python train.py --num_hidden_layers=14 --hidden_size=96 --num_attention_heads=6 --num_key_value_heads=1 --head_dim=32 --intermediate_size=320 --vocab_size=2048 --hidden_act="tanh_gelu" --norm="layernorm" --norm_place="pre" --norm_eps=1e-06 --positions="learned" --qk_norm=true --attn_scale=0.177 --bias="all" --tie_word_embeddings=true --parallel_block=false --init="normal" --init_std_qkv=0.0256 --init_std_o=0.00484 --init_std_up=0.0256 --init_std_down=0.00484 --optimizer="adamw" --learning_rate=0.00577 --beta1=0.9 --beta2=0.98 --weight_decay=0.045 --lr_head=0.00915 --max_grad_norm=0.5 --warmup_steps=233 --schedule="wsd" --decay_fraction=0.685 --decay_shape="linear" --final_lr_fraction=0.02 --batch_tokens=32768 --max_seq_len=1024 --doc_mask=true --train_tokens=148200000 --max_steps=4523 --dataset="wikipedia_en"
Each number is 200 + 20 x the weight over its row's rms, rounded and kept within 0 to 999. Layers, rows and columns count from 0. The size before them is the row's rms in percent of the matrix's.

# o: layer 10 attention output (transposed), 192x96, rms 0.198, rows 3-4,34-35,66-67,98-99,130-131,162-163, columns 0-95
# v: layer 10 attention value, 32x96, rms 0.21, rows 3-4, columns 0-95
o34,091,142,218,220,196,210,180,198,213,193,197,238,213,206,186,197,206,179,188,217,216,206,188,191,222,219,209,187,191,181,229,184,162,182,197,183,181,204,206,213,184,198,176,207,211,219,175,197,233,185,193,211,191,180,171,214,205,239,248,224,191,207,191,169,196,221,230,177,169,196,192,182,204,173,212,223,209,203,197,218,208,198,160,235,222,213,189,198,234,160,220,208,209,199,213,225,161
o66,094,255,214,189,174,196,206,215,194,207,176,174,185,180,204,220,184,227,244,164,168,207,202,210,157,190,183,208,240,207,181,206,218,195,191,220,211,177,211,169,199,225,207,168,208,213,234,207,176,217,195,197,214,232,217,184,188,178,177,193,228,201,206,239,191,206,187,215,208,200,230,204,215,198,196,172,193,186,193,203,183,198,241,204,171,168,219,213,175,226,202,192,179,190,193,180,223
o98,133,164,212,211,217,203,184,190,231,199,214,226,230,209,208,179,216,191,168,211,239,194,203,175,236,204,214,224,180,191,221,185,202,212,200,216,187,208,191,212,197,192,174,224,216,187,167,180,217,185,182,199,190,156,169,184,229,207,210,232,208,188,215,171,183,236,206,194,161,187,168,179,205,175,208,228,216,203,194,208,214,206,145,205,238,197,186,191,218,176,218,198,218,219,214,220,179
o130,065,182,228,216,191,192,186,197,160,191,176,180,196,228,191,197,215,216,198,203,204,208,207,194,199,218,206,176,191,194,155,250,174,176,187,149,186,194,197,181,208,174,178,196,215,212,209,232,242,195,198,205,209,181,216,239,211,220,222,204,186,196,206,187,159,231,176,200,226,221,220,217,202,184,203,199,201,218,206,197,197,243,167,201,161,210,213,184,215,191,237,187,225,210,189,223,189
o162,096,171,223,194,231,190,192,190,225,191,215,211,219,233,200,180,227,180,178,220,223,213,180,180,241,210,210,192,195,193,190,209,229,184,186,228,195,180,200,214,212,201,183,215,211,200,161,196,219,200,209,186,193,170,165,195,241,202,215,230,217,189,188,163,197,215,200,194,148,191,172,186,200,163,190,219,215,219,190,218,220,191,142,206,234,209,182,185,234,204,189,200,213,188,208,219,198
v3,103,193,193,194,222,230,170,149,185,182,171,196,193,181,204,257,189,191,190,216,179,200,198,190,212,174,161,203,230,206,190,180,209,212,193,205,186,230,170,205,215,192,193,241,176,194,217,187,223,204,178,195,189,192,224,201,212,216,190,222,195,210,206,202,165,178,192,217,237,162,203,184,189,187,218,191,156,193,235,246,213,179,188,209,214,197,203,221,195,221,198,197,185,198,241,200,202
o3,104,215,189,225,208,227,167,220,212,182,205,160,209,173,208,193,212,219,208,155,217,236,182,200,196,205,188,177,230,242,186,229,201,189,172,198,200,196,195,199,191,205,181,196,204,212,208,186,171,198,191,186,192,170,207,192,206,199,234,199,243,190,171,194,158,196,178,196,189,228,191,245,212,212,204,223,191,210,182,185,225,226,192,207,181,223,234,192,219,201,229,190,198,179,204,220,148
o35,088,192,195,193,183,175,205,175,212,222,212,194,204,218,204,188,206,204,227,241,189,193,207,198,185,204,228,214,187,161,201,207,256,208,181,201,223,202,163,221,221,212,203,193,213,197,185,198,231,219,213,184,246,201,192,190,210,168,155,192,211,188,206,209,222,217,217,224,212,185,198,155,199,173,216,202,177,186,211,216,209,187,201,187,189,191,166,204,166,192,155,232,191,214,191,181,246
o67,102,196,202,248,220,238,206,196,197,191,205,200,197,159,177,198,201,223,173,179,221,217,175,194,216,193,199,183,204,223,186,210,150,216,204,193,193,217,203,210,181,197,204,191,189,235,191,213,184,163,212,176,182,174,208,203,193,237,251,184,183,180,193,189,201,182,184,179,199,200,184,259,198,225,191,218,198,218,205,204,216,200,209,200,186,207,190,188,208,212,233,182,202,162,219,240,165
o99,145,193,226,151,181,168,216,193,200,204,210,223,213,261,196,198,209,198,220,248,178,158,214,210,178,221,182,209,189,181,215,189,222,204,206,199,211,208,174,187,215,200,214,187,190,199,202,221,221,223,194,211,231,201,184,197,182,157,156,200,201,215,206,198,223,223,218,231,208,199,226,153,198,172,209,185,187,192,216,189,184,206,198,200,212,192,193,208,187,186,164,197,202,213,170,184,242
o131,059,231,192,193,187,179,197,214,215,222,188,215,178,217,216,187,177,211,206,167,191,203,211,202,214,172,224,193,195,202,224,176,202,221,208,220,208,186,199,197,173,217,220,197,243,199,214,190,168,234,194,200,229,204,195,175,201,183,226,193,209,196,186,181,258,195,226,204,176,182,165,217,243,206,185,202,243,150,185,215,175,208,196,203,198,170,187,203,163,217,175,213,213,198,200,208,164
o163,104,181,219,170,186,159,203,185,176,193,182,233,191,236,196,198,196,195,202,224,180,165,231,212,186,208,213,209,194,174,192,197,248,204,195,193,182,200,218,178,218,189,203,217,204,186,194,214,225,216,200,215,233,211,183,203,184,185,165,216,189,215,234,206,242,218,222,238,205,200,226,146,180,177,212,181,203,199,207,192,188,185,189,214,218,187,174,198,193,176,185,203,225,222,168,175,233
v4,101,201,225,204,231,192,207,186,229,176,224,218,195,197,174,242,183,229,205,168,179,191,189,188,173,182,203,164,176,204,234,225,205,216,214,190,192,195,193,183,196,206,184,247,215,203,192,203,241,218,231,248,190,205,195,210,213,189,209,201,220,175,187,209,239,217,168,182,211,169,198,228,191,204,163,227,206,173,204,222,216,176,207,178,189,178,200,212,189,190,172,179,220,209,182,205,211
o4,086,222,201,201,228,232,231,190,220,187,210,193,196,182,208,154,215,176,214,233,199,184,214,198,221,159,182,212,199,197,202,201,199,217,203,188,203,225,157,246,184,209,199,199,176,208,146,181,194,171,212,160,215,229,195,229,196,230,212,186,167,207,209,208,207,211,193,201,167,188,226,189,161,209,186,215,202,200,235,194,200,176,229,174,228,193,194,177,213,219,199,207,186,198,204,185,214